{"n_layer": 20, "d_model": 192, "n_head": 3, "n_kv_head": 3, "head_dim": 64, "d_mlp": 768, "vocab_size": 2048, "activation": "tanh_gelu", "norm": "rmsnorm", "norm_place": "out", "norm_eps": 1e-06, "positions": "rope", "rope_base": 2140.0, "rope_fraction": 1.0, "qk_norm": true, "attn_scale": 0.125, "bias": "qkv", "tie_embeddings": false, "parallel_block": false, "init": "normal", "init_std_qkv": 0.0622, "init_std_o": 0.00983, "init_std_up": 0.0622, "init_std_down": 0.00983, "optimizer": "adamw", "lr": 0.00238, "beta1": 0.95, "beta2": 0.98, "weight_decay": 0.17, "lr_head": 0.00697, "warmup_steps": 578, "schedule": "cos", "final_lr_fraction": 0.0, "batch_tokens": 32768, "seq_len": 256, "doc_mask": true, "train_tokens": 171300000, "steps": 5228, "dataset": "wikipedia_en"}
Each number is 128 + 32 x the weight over its row's rms, rounded and kept within 0 to 255. Layers, rows and columns count from 0. The size above them is the row's rms in percent of the matrix's.

# layer 7 attention key, 192x192, rms 0.0776, rows 0-191, columns 0-31
size [ 89  85  86  82  82 100  86  92  97 101  88  86  95  96  85  97  94  85 111  83 101 100  81 100  89  81  88  85  91  91  87  95  97  86  85  95  91  92  88  87  89  88  92  91  83  90  98 118  93  99 108  88  84  92  88  98  93  98  86  98  92  91  92  81 118 117 105 123 118 108 111 121 102 121 110 109 113 105 113 106 119  98  80 109 107 109 104 104 111 109 111 106 103  99 108 109 117 117 116 114 118 112 111 105 116 111 109 107 113 119 108 114 114 128 144 109 114 109 105 111 108 103 119 103 108 113 108 105 109  98  94  97  89  96  98  92  87  86  98  99  86 100 105  89 101 102  99  90 100  86  94  92  97 106  87  96 107 106 108  92 100 103  96  92 101  94  89  93  92  91  95 101  94  93  94  85  96  82  94  98 103 109  99  78 103  91  94  96 102 100  95  90]
[[158 101 115 120  98  89 146 107 126 138  92 129 104 168 105 182 132 187 124 140 152  57 122 138 128 146 127 158 146 121 112 133]
 [185 165  93 142 177 109 114 120 112 128 156 130  65 139 119 188  91 125  77 134 122  94 149 101 148  79 120 185 130 103 191 150]
 [126 123 125 119 138 101 124 128 150 127  91 110 142 134 124 125 175 132 122 124 122  86 100 128 161 125  78 181 157 129 154 186]
 [ 58 151 137 109 154 173 112 155 167 127  94 162  85 137 131 155 111 159 147 102  63 138  90 174  95 109 181  92 150  94  75 141]
 [154 163 129 174  70 107  55 131  86 149 118  96 139 139 112 127 118 105 131 116 145 120 163 114 171 141 118 130  67 130 168 153]
 [124 100 110 135 118  99 116 140  93 116  94 128 100 145 111 146 134 110 158 146 170 113 148  78 148 190 149  82 114 134  67 124]
 [160  75 105 125 152 115 102  95  92 133 148 128 123 122 136 144 120  83  79 161 154  95 190  86 135 165 102 115 116 169 149 152]
 [103 130 118 175 146 179 169 112  84 167 102 126 114 135 194 165  99 173 156 119  98 193 118 100 132 146  77 126 155 166  96 138]
 [113 182 188 161 152 106 126 136 108 135 145 196 165 127 128 104 166  84 132  99 156 145 119 151 123 110 152 139  87 113 116 111]
 [ 96 161 145 163 125 112 137 128 199 115 106 145  87 105 150 148  93 175 170 112  82 105  55 151 130  62 142  94 133  88 127 112]
 [128 137  77 108 138 108 110 132 175 158 200 131  89 116 130 134 103 114  97 127 134 122 148 138 128 152 143 186 129  93 161  92]
 [168 101 100  92 147  53  78 123 130 163 152 119 148 129 182  76 154  97 159 141 104 177 155 139 175 126 180 147 115 182 172 182]
 [ 82 156 144 110  94 190 123 183 164 128 117 114 113 137 131 120 111 180 149  95 139 137  74 150 124 105 105 114 164  83 144 104]
 [179  62 128 117 157  84 135 129  59 120 114 119 170 118 182  84 182 114 126 117 118 154 166 105 167 122 141 147 112 182 113 145]
 [129 163 144 107 116 203  88 131 213 138  93 142 122 148 118 122 120 196  96  94 131 136 134 156 101 112 139 118 193 104 117 138]
 [131 152 137 150 100 184 125 141 236 105 125 152 139 125  97 149 140 146  79  85 141 112 129 171  78 157 115 161 148  53 140 106]
 [ 91 110 124 108  91 108 135 155  56 103  67  70 181 139 187 131 125 150 164 130 125 101 162  83 197 137 105 109 150 180 142 165]
 [119 114 150  85 120 117  90 112  81 125  32 133  95  93 136 133  98 137 157  71  88 105  99 119 155  63 175 108  99 160 111 214]
 [142  94 112 100 126  93  48  75 103 138 124 106 162 104 110  71 153 126 146 141 134 185 150 108 154  95 121 162  88 123  95 137]
 [113 129 145 138  85  45 127 157 174  69  39 114 124 140 144 147 133 119 142 133 125 121 151 153 136 132 150 119 137  85  89  84]
 [ 50 206 178 159 177 146 133 100  76 166 156 112 143 102 153  94 153 139 168 150 125 119 110 154 111 108 132 155 118 175 173 115]
 [ 96 136 126 136 129 205 124 117 183 145 105  78  94 134 133 103 114 159 185 115 126 140 111 163 138 132 101 141 153 152 103  88]
 [ 85  90 153  79 128 199 105 118 139 112 157 118 128 140  97 139 121 139 133 117 113 129  94 185  90 128 130 143 128 154  82 135]
 [124  92 139 166 131 141 141 132  80 129 100 163 177 187 135 111 159 140 143 116  91 129  99 138 134 142 168  58 122 120  62 163]
 [ 82 139  98 144  96 144  77 125 205 214 167 147  98 132 127 134  76 103 198 104 112 168 155 161  86 120 138 143 158 141  97  96]
 [ 95 130 174  75 103 143 162 125 171  67  65  70  88 117 115 150  91 154 125 127  87 135  94  99 150  89 147 106 156  88 143 136]
 [128 169 157 140 134 183 135 141  53  86 152 143  71 118  59 108 124 106  98 107  54 142  93 128  40  86 156 205 156 147 147 137]
 [101 132 149 101  86  91 108 116 117 118  93 131 114 143  83 164 149 141 135 124  93 111 124 164 174 140  98 169 141 175 142 159]
 [138  76 110 160 131 127 151  85  54  86 127 175 132 131 167 103 182  28  98 101 136 123 106 157  99 134 150 142  75 145  96 133]
 [162 182 164 143 113 154 152 104 157 126  85 123 142 154 159  97  94 158 153 168 118 125 120  98  72 127 124 133 155 140 159 114]
 [132 106 162  71  88 185 100 101 149 109 127 115  94 110  46 180  98 168  85  73 105 149 175 160 153 132 125 133 127 114 125 166]
 [159 141 134 121 110 116  92 162 144 198 231 180 168 148 119 134 122 101 166 112 152 126 126 124 110 151 125 112 106 183 165 113]
 [163 121  96 122  77 127 107 115 118 118 181 126 195 134  99 129 116 134 109 120 161 139 127 142 146 102 120 102 146 126 189 113]
 [125 122  91 146 129 130 124 214 120 189 172 178 161 126 102 110  90 140 112  86 102  76 148 157 139 128 189  84 115 147 150 100]
 [130 118 149 164 144 135 106 137 117 139 180  88 106 128  56 163  59 148 134 149  76 157  91  70 139 116 137 163 118 135 174 127]
 [162 135 153 135 151 157 149 104 115 122 111 127 138 133 137 105 201 116  93  83 145 110 162 142 124 175 104 118  82 146  35 107]
 [126 130 166 165 124 107 101 109 112 155 125  90 140 125 114 121  90 135 187 136 136 106  69  90 122  66 163 101 111 155 165 160]
 [181 168 128 182  83 114 122  70 126 120 113 172 144 142  98 114 129 138 149 148  97 148 150 128 109 163 131 104 100 104 135  73]
 [105 135 130 136 103  87  80 127 157  88 170 122 158 134 136 132  85 116 171 167  43 137 106 117 115  93 158 160 147 134 185 133]
 [137 162 202 161 131 159  59 139 157 145 151 148 135 136  91 111 196 149 158 159 125 175 183 109 185 131 109 121  79 125  56 125]
 [101 134 162 100 139 120 143 197 151  94 163 194 110 165 114 126 179  83 126  84 146 107 156 154  92 140 139 109 118 107  85  75]
 [109 147 162 165  92 124 142 147 162  76  65 176  99 171 110 137 129 170 108 133 125  90 157 116 127 164  50 150 196 105 135 144]
 [ 71 204 127 147  83 200 153 162 169 109 104 141  87 132 100 165 112 173 152 121 123  65 140 117 168 116 100 109 123 120 138 148]
 [ 40 165 132 127 110  99 186 161 132 108 120 145  90 134  96 141 133 145 153 135 124 106 116 147 105 145 114 182 133 129 148 108]
 [110 124 160 164 119 142 129  99 159 145  87 167 145 145 139 124 150 103  90  64 168 156 147 108 106 187 137 141 112 101  93  80]
 [130 162 125  67  86  76 175 129 140  82 157 127  94  95 142 164  88 127 115 123 117 104 104 148 113 131 143 116  95  35 131 137]
 [177 109 113 134 157  88 107 136 135 142  77 125 138 165 112 115  98 120 112 132 118  81 129 149 169  93 115 110 112 140 132 180]
 [137  91 107 115 136  66  83 138  69 126  99 129 125  90 149 119 137 113 135 149 108 147 135 135 190 102 144 132  90 164 139 143]
 [186 137 171 136 139 153 130 159 116 146 195 187 133 139 128 134 144 117 126  87 113  94 112 135 101 185 154 154 142 147 152 108]
 [173 168 127 109  80 151 123 117  77 111 104 137 103 122  80 126 124 139 152  96  79  88  93 153 142 109 187  91  77 141 112 119]
 [143  88 123 121 155  27 113 135  77 106 106 139 132 117 144 145 143 115 199 136 113 122 142 104 169  91 140 114  79 142  83 106]
 [128  89 111 118 154 134 118 133  99 185 105 135 154 140 164 108 112 102 128 122 105  71 115  83 202 100 111  87 145 141  88 113]
 [137 158 204 120 180 176 172 111 138 121 124 127 148 152 164 118 178 184  96 153 135 106 153  81 113 152 112 135 128  83 160 159]
 [155 157  94 169  80 103 175 156  96 119  38 149 100 108 132 115 142  95 125  81 100  68  51 125 130  58 129 106  99 146 135 159]
 [128  81 156 104 151 171 103 137 117 141 126 121 116 143 103 131 132 162 140 137 104 138 185 121  90 189 110 147 117 123  67 145]
 [ 92  76 178 139 144 112 111 152 162 153  74 142 164 158 142  85 137 172 151 152 134 153 138  93  77 140 136 119 146 122 134 106]
 [131 172  93 127 133 150 134 161 142 238 187 137 147 149 128 110 118 111 103 124 167 118 183 133  81 161 142 147 178 149 143 128]
 [151 134 125 110 109 114 119 126  90 129 116 132 166 106 165 120 109 137 147 134 106 130 144  88 164  79 106 165 136 156 158 169]
 [133 121 127  97 128  65 115  93 131 118 166 133 133 185 160 141 161 150  91 124 118  84 170 135 146 115 160 142 170 177 196 184]
 [164 148 110 137 133 113 111 138 106 123 104 144 149  90 140 114 170 101 113 156  89 164  76 127 153  74  77 148  77 140 185 217]
 [120  68  64  78 146 124 144 110 104 180 146 113 150 160 173 150 189 123 135 190 185 153 142  96 164 165 121  81 183 167 151 134]
 [122 100  75  92 103 106 153 184  60 152 124 123 158 133 170  86 126  92  97  98 111 161 122 114 135  86 137 134 139 133  64 133]
 [144 154  63 175 113  67 114 139 114 166 117 146 156 128 138 133  73  71 145 141  83 158 136  95 174  96 144 105 118 184 143 118]
 [145 142 121 108 163 115 123 155 143 121 176 110 134 127 126 149 111 129  78 137 152 156 121  70 149 112 128  65 159 103 112 162]
 [105  84 137 153 102  85  75 139  71 152 116 142 129 139 111 127 162 190 114 165 156 151 153  99 141  72 202 184  76 158 126  76]
 [ 84 125 144 122 182 176 153 134 165 107 104 211 149 101 123 112 100  94 114  88 163 115 122 112  66 117  94  95 131 117 101 103]
 [ 99  90 122 122 109  68  94  67 125 115 119  87  76 113 119 155  99 172 150 177 153 137  88 175 174 134 171 150  66 120 118  99]
 [112 119 136 168  96 124 111 123  60 105 126 148 152 112  91 136 167 157 114 196 123 159 186  88  98  86 134 175 110 148 160 148]
 [161  92 115 127 113  88 164  95 154 182 119  93 147  98 136 122  99 139 146 154 102 170 182 121 166  50 146 135 138 165 141 126]
 [171 151 187 104 133 139 123 110 128  89  69 164 131 136 100 127 137  74 134  67 112 164 107  97 100 153 144  74 177  63 148 180]
 [157  79 166 120 138 113  95 160 140 170 128 103 138 130 144 116 178 174 140 187 128 161 176 126 146  89 146 187  69 106 153 158]
 [ 71 138  97 193 149 104 126 147 104 129  67 156 128 146 105  75 143  79  63 103 141 119 103 109  79 152 139 120 142 122 197 130]
 [103 182 163 149 100 109 132 154 115 107 177 146 137 127 105 154 119 121  71  93  96 153  94  99  78 178  88  91 173 117  88 120]
 [125 132  64 159  82 124 121 124 105 117  88 118 136 133  94  91 125 144 113 136 112 130 113 120 140 169 116 215 136 200 113 168]
 [ 76  90 153 119 102 127 111 128 102 129  68 139 103 111 146  69 127 156 167 116 170 165 137 117 117 159 174 202 142 179 107 137]
 [101  82 143 110 118  96  74  81 104 121 189 142  61  96 143 134 132 162 132 158 117 106 128 114 144 105 102 148 130 107 155 143]
 [121 124 118 103 219 129  94 125 133 125 173 118  80 138 124 121 130 154 159  99 156 117  98 135 166  56 118 201 124 167 120 102]
 [144 133 220 152 109 133 163 139 129 131 109 167  97  96 135  73 100  92 125 144 105 143 144  63 124 171 146 120 128 148 125  68]
 [119  90 100 114 132 147 167 200 179  88 100 187 141 132 123 121  95 110  99 101 137 134 113 134  88 151 167 132 162 105  71 192]
 [222 173 155  63  81 103 120  89 132 107 180 115 108  83 116 181 146 107 105 110 151 127  71 145 113 103 187 119 164 148 145 159]
 [157  41 158 161 105 168 162 119 140 141 164 107 137 121  81 121 123 155 139 125 131 149 143 153 136 138  58 186 122 113 132  92]
 [ 99 155 161 127  93  84 151 121 152 150 108  94 133  99 128 147 110  87  87 110 144 159  52 131 142 173 159  68 149 183 138 103]
 [123 133 122 125 127 162 140 161 163 113 167 113 134 143 139 150 173  57  92  76  59 178 113 103 141  70 154  28 158 144 157 163]
 [197 140 136 132 100  71 174 114 119 193 119 120 135 101 183 156  84 141  90 126 112 134 174 113 120 188 142  74 111 113 133 107]
 [160 134 112 187 158 118 125 113 149  67 106 115 158 132 127 102 116 120 104  95 177 140  92 147  57 165  91  63 124  72 154  99]
 [148 168 127 132 141  96 144 127 182 162 112 112  63 147 148 109 110 136 112 195  72 134 139 106 134  89 102 101 173 126 158 124]
 [159 125 156  72 188 110 159 101 149 127 175 129 147  95 172 101 135 126 100  89 141  67  89 144 124  91 135 118  97 108 133 128]
 [131  72  93 110 156 135 103 126 146 179  86 151  91 103 156 149 123 134  92 123 123 171 109 144 137  72 153 155 121 141 187 150]
 [108  83 130 110 115  51 138 126 149 133 123  66 114 146 186 129 118  93 174 158 210  93 166 172  94 167 153 100 138 179 138 109]
 [168 122 149 172 165  98 169  79 100  93  90 148  74  78  83  99 142 131 130 153 117 133 161 137 145 171 124 148 141 138 139 190]
 [148 147 148 108 124 173 111 135 147 179 183 118 127 124 114 179 128 130 129 227 124 152 106 195 137 102  91 159 141 116 180 127]
 [128 113 155  72 154 104  89 137 113  79 120 159  94 188 138 124 162 110 166 118 131 123  88  92 125 190  88 141 208 174  88 145]
 [136  96 126 116 120  96  79  86 160 130 167 151 106 114 146 131 144  98 147 107  89 112 100 161 120  98 171  98 143 117  99 115]
 [128 100 121 122 204  73 167 133 116 151 141  95  96 120 144 121  49 107 135  93 135  87 136 133 124 168 154 139  77 141 107  99]
 [134  68 150 153 138 202 142  98 130  95  88 157 134  89  98 127 116 129 121 162 144 157 229 142 106 192 164 156  62 127 100 153]
 [117  99  67 118  84 151 114 247  78 148 171 128 143 129 104 115 146 114 122  89 141 148 111 154 125 149 106  86 146 185 175  99]
 [143 162 146 102 102 170 177 139 148 111 115 213 184 131 171 115 123 101 141  86 147 135 143 153 122 165  95 103 166  95 105 112]
 [126 171  94 108 138 219 141 172 100 143 147 152 156 139 106 140 125  66  80 115  99 133  67 127 113 180  45 104 142 125 122 122]
 [ 56 108 115 137  79  72  77 123 119 175 142 149  94 146 137 122 178 140 136 173 149 150 127  92 157 116 188 165  69 167 107 106]
 [ 70 132  96 113 130 165 143 123 167  99 116 191 120 113 151 151 105  73 166  79 120 137 180 145 105 153 125  99 139 132  81  76]
 [ 40  94 113 223 134 131 163 164 123 118 157  96 156 149  81 119 134 143 100 182 136 110 129 120  73 150 155  85 119 109 123 136]
 [ 56 128 181 108 131 102 106 112 130  84 132 106 107  66 118 101  93  88 115 142 148  98  10 144 124 103 106 150 114 156 169  90]
 [157 118 157 173 143  11 130 140 162 132 106 146  94 130 132 193  93 144 150 111 149  77 130 147 132  77 141  68 101 143 116 156]
 [151 106  87 121  83 126 100 111  80 134 138  85 127 137 150 139 123 135 146 170 111 195 153  89 147  87 149 161  97 174 167 122]
 [ 96 124 127 161 104 130 140 152 156 126 140 102 163 121 121 165 124 115 128 202 149 160 114 128 166 168 166 182 124 179 139 124]
 [128 191 148 106 113 175 102 110 163  90 179 129 105 110 137  94 156 136 108 168 149 183 124  98 174 132 111 138 155 159 191 124]
 [167 142  36 145 165 139 104 169 129 143 194 119 135 123 161 165  95  57 171 112 136  92 124 103 157 102 135  76 124 127 160 109]
 [122 146 153 122  83  51 167  98 171 104  75 146  64 124 196 151  87 124 137 112 130 113 154 116 115 134 148 139  87 125  86 124]
 [130 128 147 161 163 171 104 115 113 148 126  75 127 120 109 108 149 167 117 154 128 143 139  67 111 128 130 123 141  91 103  92]
 [ 88  66 131 112 123  30 120 132 100 151 116  71  91 110 141 192 125 156 109 123 137 126 134 141 140 117 112 144  67 145 115 116]
 [176 165  83 163 106 124 143 165  92 135  94 109 112 124 133  64  98 103 149 107 127 139 148  71  98 201 133 188 122 170 141 101]
 [119 154  94 152 137  86 118 102 175 129 109 105  94 164 162  90 125 134 145 161 154  96 128 186 149 108 162 172 114 185 121 155]
 [126 112 128 156  91  73 102 158 116 195 157 148  84 205 105 134 110 105 123 130  89 158 185 118 138 163 114 113  99 190 154 116]
 [150 145 124 154 130  85 106 137 123 192 131 111 109 140 112 128 122 139 144 103 103 139 140 122 150  71 188 114 101 113 110 154]
 [ 79  82  97 128  92  58  94  77 120 113 135  75 121 126 157 103 120 170 132 127 139 152 119 141 120 107 186 134  40 150 125 114]
 [125 134 127  56  87 175  98  60 147 135 142 137 114  89  78  90 147 135 103 179 153 142 142 100 148 148 156 175 134 118  94 124]
 [142 146 183  95 122 111 114 116 135 150 200  85 120 165 146 159 121 148 106  77 115 158 103 102 102 145 117 128 154 100 105 148]
 [ 58 131 110 153 177 110 108 110 112 201 105 149 116 134 135  91 159 149  95 139 156 147 114 122  93 108 123 152 113 150 101 190]
 [129 104 123 108 145 151  96  93 140 115   4 212 165 111 125 119 155 161 149 130 115  99 145 162 148 102  64 136 136 123 151 113]
 [131 177 116 164 161 130 151 108 135 111 129 133 163 146  96  92  99 154 148  95 114 138 149 107 132  89  98 149  96 129 128 145]
 [ 83 196 165 126 174 101 117 132 140  91 172 150 122 151  76 161 112 127 124 177 146 114 131 141 141 103 114 139 161 157 145 135]
 [ 56 120 133 173 149 146  87 186 137 162 110  92 132 218 145 136 177 121 179 161  89 149 150 193 105 128 121  83 122 139 137 116]
 [134 199  94  87 189 138 148  61  97 127 115  74  38 130 158 116 105  81 121  96 126 134 128 123 133 140  96 134 133 124  65 138]
 [136 150 115  45  86 182 109 164  75  83 126 152 204 170 114 138 164  88 174 101 107 114 155 173  76 127 122 120 159 139 199 121]
 [143  82 166  76  86 113 108  84  51 159 123 116 137 163 102 123 156 111 117 103  78 160 149 145 129 171 129 104 139 116 159 143]
 [124 126 102  70 144 112 119  82 141 218 200 155 124 123  94  76 149 118  61 117 164 143 106  61  71 112 175  91 128 132 125 170]
 [128 139  89 118 124 173 135 122 136 108 162  89 114 129 145 124 145 153 151  84 115 107  81  86 149 138  55 152 120 136 166 118]
 [ 78 128 141 145 116  30 141 142 161 171 194 109 147 101  85 135 180 174 105 101  68 185  68 149  85 149 125 146 100 143 152 166]
 [131 141 126  84 122  95 115 160 133 103 111 149 113 166  77  97 122 140 112 134 124 154  92 127 125  55 128 188 116 117 111  94]
 [138  90 139 103  74 135  88 135 166 168  75  72 109 109 177 177   3 157 172 115 115 129 160 107 122 129  97 133 121 112 149 135]
 [127  86 122 108 129 124 127 119 141 162  79  60 136 192 167  70 200 158 163 143 153 201 164 102 133 154 129 115 149  98  75 112]
 [127 100 137  84  96 135 147  82 121 134 158 181  98 113 194 118 105 112 125  94 157 110 159 101 157 104 135 125 108 140 139 180]
 [119 103 175 108 126  95  60 108 147 169 124  90 129 162 115 132 143 202 140 133 124  20 114 127 143  70 181 134 161  84 140 175]
 [103 132 107 183 135 116 160 125 117 109  81  91 101 173 115 130 192 152 108 153  73 114 151  99  65 101 161 146 131 144 137 132]
 [107 151 126 160 112 134 109  91 117 163 109 105  88 144  96 127 153 123 145 115 151 140 108 100  90 124 166 159 143  68 138 123]
 [132 145 122 106 161 146 115 188  91 108 104  76 111 135  86 127 172 106 179  65  58 175 126 189 133  97 125  98 112  60  48 103]
 [161 160 138 109 103  91 153  90  90 109  85 125 104 103 105 160 145 151 114 113 125 136 115 128 104 114  98 112 120  78 113 105]
 [ 62 150 120  54 145 138  90 137  90  32 185 142 126 149 106 137 132 107 126  85  76 137 122 173 131 144 109 110 155 114 129 174]
 [145 104  96 176 211 124  99 153  65 159 193 131 146 156 139 118 159 169  96 130  85 146 123 111 182 138 172  83 178  87 137 119]
 [161 132 166 133  99 135  95 114  55 131  84 102 106 206 161 155 167 146 105 139 111 111 153 107 111 160 110 168  93 128 140 130]
 [113 162  70  93  99  67 130 138 131 139 141 152  69  86 135 184 155  96  99 101 119 142  93 159 137 143  76 104 150  95 118 116]
 [103  98 151 149  87 103 115 102 111 111   0 141 114 101 189 142 145 137 135 139 224 159 132 131 123 145 133 128 124  42  97 131]
 [143 122  75 162 144  35 100 161 131 169 151  77 116 134 143 150 120 124 122 101  59 138 126 153  89  82 138 183 154 154 177 172]
 [113 101 129 175  93 135 142 126 211 106  25  76 185 124 137 118 126 140 121 119 139 167 164 131  90 108  78 157 160 133 114 167]
 [119 127  66 125 142  77  98 123 151 116  89 112 138 168 112 154 161 155 123  23 151 100 121 108 141 106 157 137 137 152 122 160]
 [126  45 150 190 213  99 144  89 132 164  51  89 218 135 179  95 106 114 171 139  89 110 139 103 117  95 217 138 142 199 113 169]
 [164 138 107  82 116 161 157 141 149 174 161 135 103 131 102 132 150  90 148 158 156 117 133 167 121 154  93  96 147 160 148 121]
 [112 213 150  64 103 130 107 117 131 108  88 113  97 131  84 136 151 129 168 151 142 116 136 145 162 138 132 121 110 111 111  67]
 [105 130 124 110 133 151 165 135 139 112 242  87 123 141 140 121 195 136 115 167 188 111  88 119 169 146 175  84 124 118 144 200]
 [ 97 169 109  33 110 111  72  92 157 128 169 135  64 137  96 123 108 167 111 146 152 169 138 136 153 116 120 172 161  53  76  57]
 [130  93 160 145 190  61 125 163  85 100 190 123 158 179 150 171 124 137 151 113 127 160 106  86 156  81 167 140 135 162 190 138]
 [119  86 164 152 174  92 135 132  88 130 157 154 177 144 108  86 130 114 113 151 141 161 114  95 151  78 112 125 116 193 150 124]
 [106  97  82 143  98 112  64  77 163 111 185 117 127 152  90 126 125 137 155 147 149  86 153 123 166 127 148 113 187  98 126  90]
 [130  95  99 139  87 187 138 109 150 179 132 147 116 106 161  95 126 145  89 160 111 139 185 113  94 147 128 159 188 174 155  68]
 [122 140  72 127  88 143  60 148  93 114 191  95  96 131  58 123 109 127 125 170 171 139 169 108 152  86 108 154 112 118 171  91]
 [ 92 127 122 130 102 108 106 173  97  60 148 102 127 115 123 126 105 138 124  95 154 155 152 120  93 150 112 120 128 104 179 182]
 [114  64 135 152 160 126 121 114 151 156 186 181 191 151  94  90 127 132 140 127 149  90 174  41 165 128 155 115 195 172 179 167]
 [144 138 139 129 155 148 122 110  42 149 173  70 185 142 109  95  92 142 162 198 119 144 176 138 186 132 148  73 119 131 119 120]
 [207 153 155  87  80 157 106  94 217 140 108 165 127 166  83 106 134 200 143 102 129  85 138 121 128 128 126 150 130  67  92  65]
 [128  22 100 186 158 159 122 127 118 130 126 142 139 148 147 114 125  91 105 154 128 140 156  85 108 165 145  73 150 179 125 153]
 [150 107 138 157 141 178  37 146 133 101 116  71 158 154 141 143 121 118 143 162 129 113  72  87 136 136  98  97 158 114 126 150]
 [152 141 117  94 182 157 190 154 142 159 219 134 150 111  75 151 108  82 105 129 131 115 211 115  63 174 170 121 123 143 148 149]
 [131 150 133 114  90 160 136 101 155 150 148 118 123 113 170 198  98 106 123  99 170 118 169  86 117 146 120 112 119 107 135 158]
 [114 165 150 116 180 211 150 156 143 108 150 157 139 122 106 138 106  85  92 134  91 119 151 169 151 142 130  97 118 112 123 158]
 [160 159 123  97 128 179 153 131 213 113 184 167 106 103  93 122 133 105 147  87 144 108 134 153 167 124  84 129 127 157 178 188]
 [158 100 165 115 169 156 142 134  98 147 123 129 156 159 127  75 128 182  83  98 192  97 178 131 159 137 159 111 141 125 104 138]
 [105 144  53 137 138 100 202 121 109 169 123 159 140 118 148  83 142 116 118 187 172  88 167 126 115 177 133 177 158 180 174 170]
 [125 126 195 155 158 117  70 119 101 149 132  76 150 108 113  67 114 203 159 138 118 155 150  74 101  97 184 136 118  90  79 136]
 [ 93  98 159 139 160 141 105  87 100 161 114 133  96 175 115  91 157 190 150 130 149 110 123 107 167 105 190 149 151 105  93 137]
 [142 148 124 174 166 150 121  73 104 103 153 141 153 198  56  81 157 142 162 127 127 131 136 148 108  81 170 148 140 118  80 151]
 [139 128 147 155 140 104 194 134 179 103 126 117 128 102 166  47 142 116 120 175 144 133 147 103 151  78  83 130 162 114 107 121]
 [107 140 182 128 169 190 156 120 120  63  32 128 127 108 136 114 107 112 121 137 131 159 156 120 154 130  95  65 121 137  70 173]
 [149  85 132 137 183  92 148 104  71 125 166 112 145 175  88 109  43 171 156 139 186  69 170  98 114 126 173 145 132 171 109 130]
 [146 105 159 124 119 140  61  68 158 132 143 133 153 142 144 123  66 136 162 138 117 118 160 119 133  69 146 121 177 140  90 179]
 [139  83 163 137 112 147 121  81 141 108 150  84 165 200  51  93 112 199 144 146 144 105 121 127 115  89 184 129 172 172 154 140]
 [ 67  78 211 114 135  59 116 104  84 125 162 104 170 122 103  95 125 158 153 132 119 133 128 110 155 101 178 159 110 170 171 167]
 [ 93  94 129 194 121 106  92  49  71 130  91  99 139 165  96 109 128 154  94 173  72  87 151 164 127 111 165 145 164 144 113 113]
 [121 133 145 101 159 116  90 122 105 159 152 175 177 170  80  98 154 127 160 157  96 125 112 132 114 104 153 174 113 196 136 183]
 [142 169 121 100  87  85 130 120  87 119 131 117  92 101 128 141 195 129 106 127 149 185 125 169 141 110  84 148  78 112  91  68]
 [170 111 193 165  65 116 136 106 134 175  39 118 108 138 206 106 113 164 199 175 122 127 176 152 169  95 134 130 133 128 127 124]
 [129 147 135 127  91  92 130  85 132 101 112  91 124 117 126 127 105 102 160 114  96 134 115 204 151  73 121 120  99  93 142 148]
 [138  98 137 173 223 156 170 116 136 146  68 141 162 196 117  79 150 146 124 106 120  83 141 136 115 128 165 165 143 219 116 194]
 [143 159 125  90  78  81 167  95 215 105 156 193  62 121 123 156 150  95 109 140 135  90 107 131 131  72 111 247 125 105 123 135]
 [107 136 110  89 134 116 114 110 156 201  97 109  92 132 112 129 108 155 144 120  33 142 110 165 142  89 182 151 130 200 142 174]
 [159 134 173 192 173 156 167 109  45 158 137  91 130 127 190 116 125 132 155 212  81 141 158  76  90 152 148  93 123 123 134 147]
 [138  69 150 146 186 218 103  93 174 165 147 138 174 156 150 108 134 151 187 189 146 117 245 109 102 162 115 137 176 133 104 135]
 [152  83 141 127 161 130 116 142 203 159  81 157 113 120 153  98 136 117 145  77 105  73 111 138 140 120 163 148 122 115  93 197]
 [104 172  52 170 104 110 161 124  78 111  76 122 104 153 172 174 203 126  93 157 143 126  96  86  68 190  84 140 156  99 131  72]
 [128 144 104 104 172  73 146 143 119  97 156 136 166 145  89 131 123 109 126  67 112 101  82 153 178 110 154 153 101 166 162 116]
 [137 133 143 123 176 155 122 144 188 122 154 167 131 134 150 176 104  92 125  81 167 106 142 136  68 135 172 204 132 177 136 161]
 [129  84 115 108 132 146 161 132 125 131 148  97 125 179  91 133  90 140  99  80  93 111 115 176 149  95 166 131 148 173 139 172]
 [ 87 126 115  61  93 113 145 133 138  66 178 135 140  84  61 137 116  83 123 113 161 131 126 113  67 116 110 205 118 135 136 128]]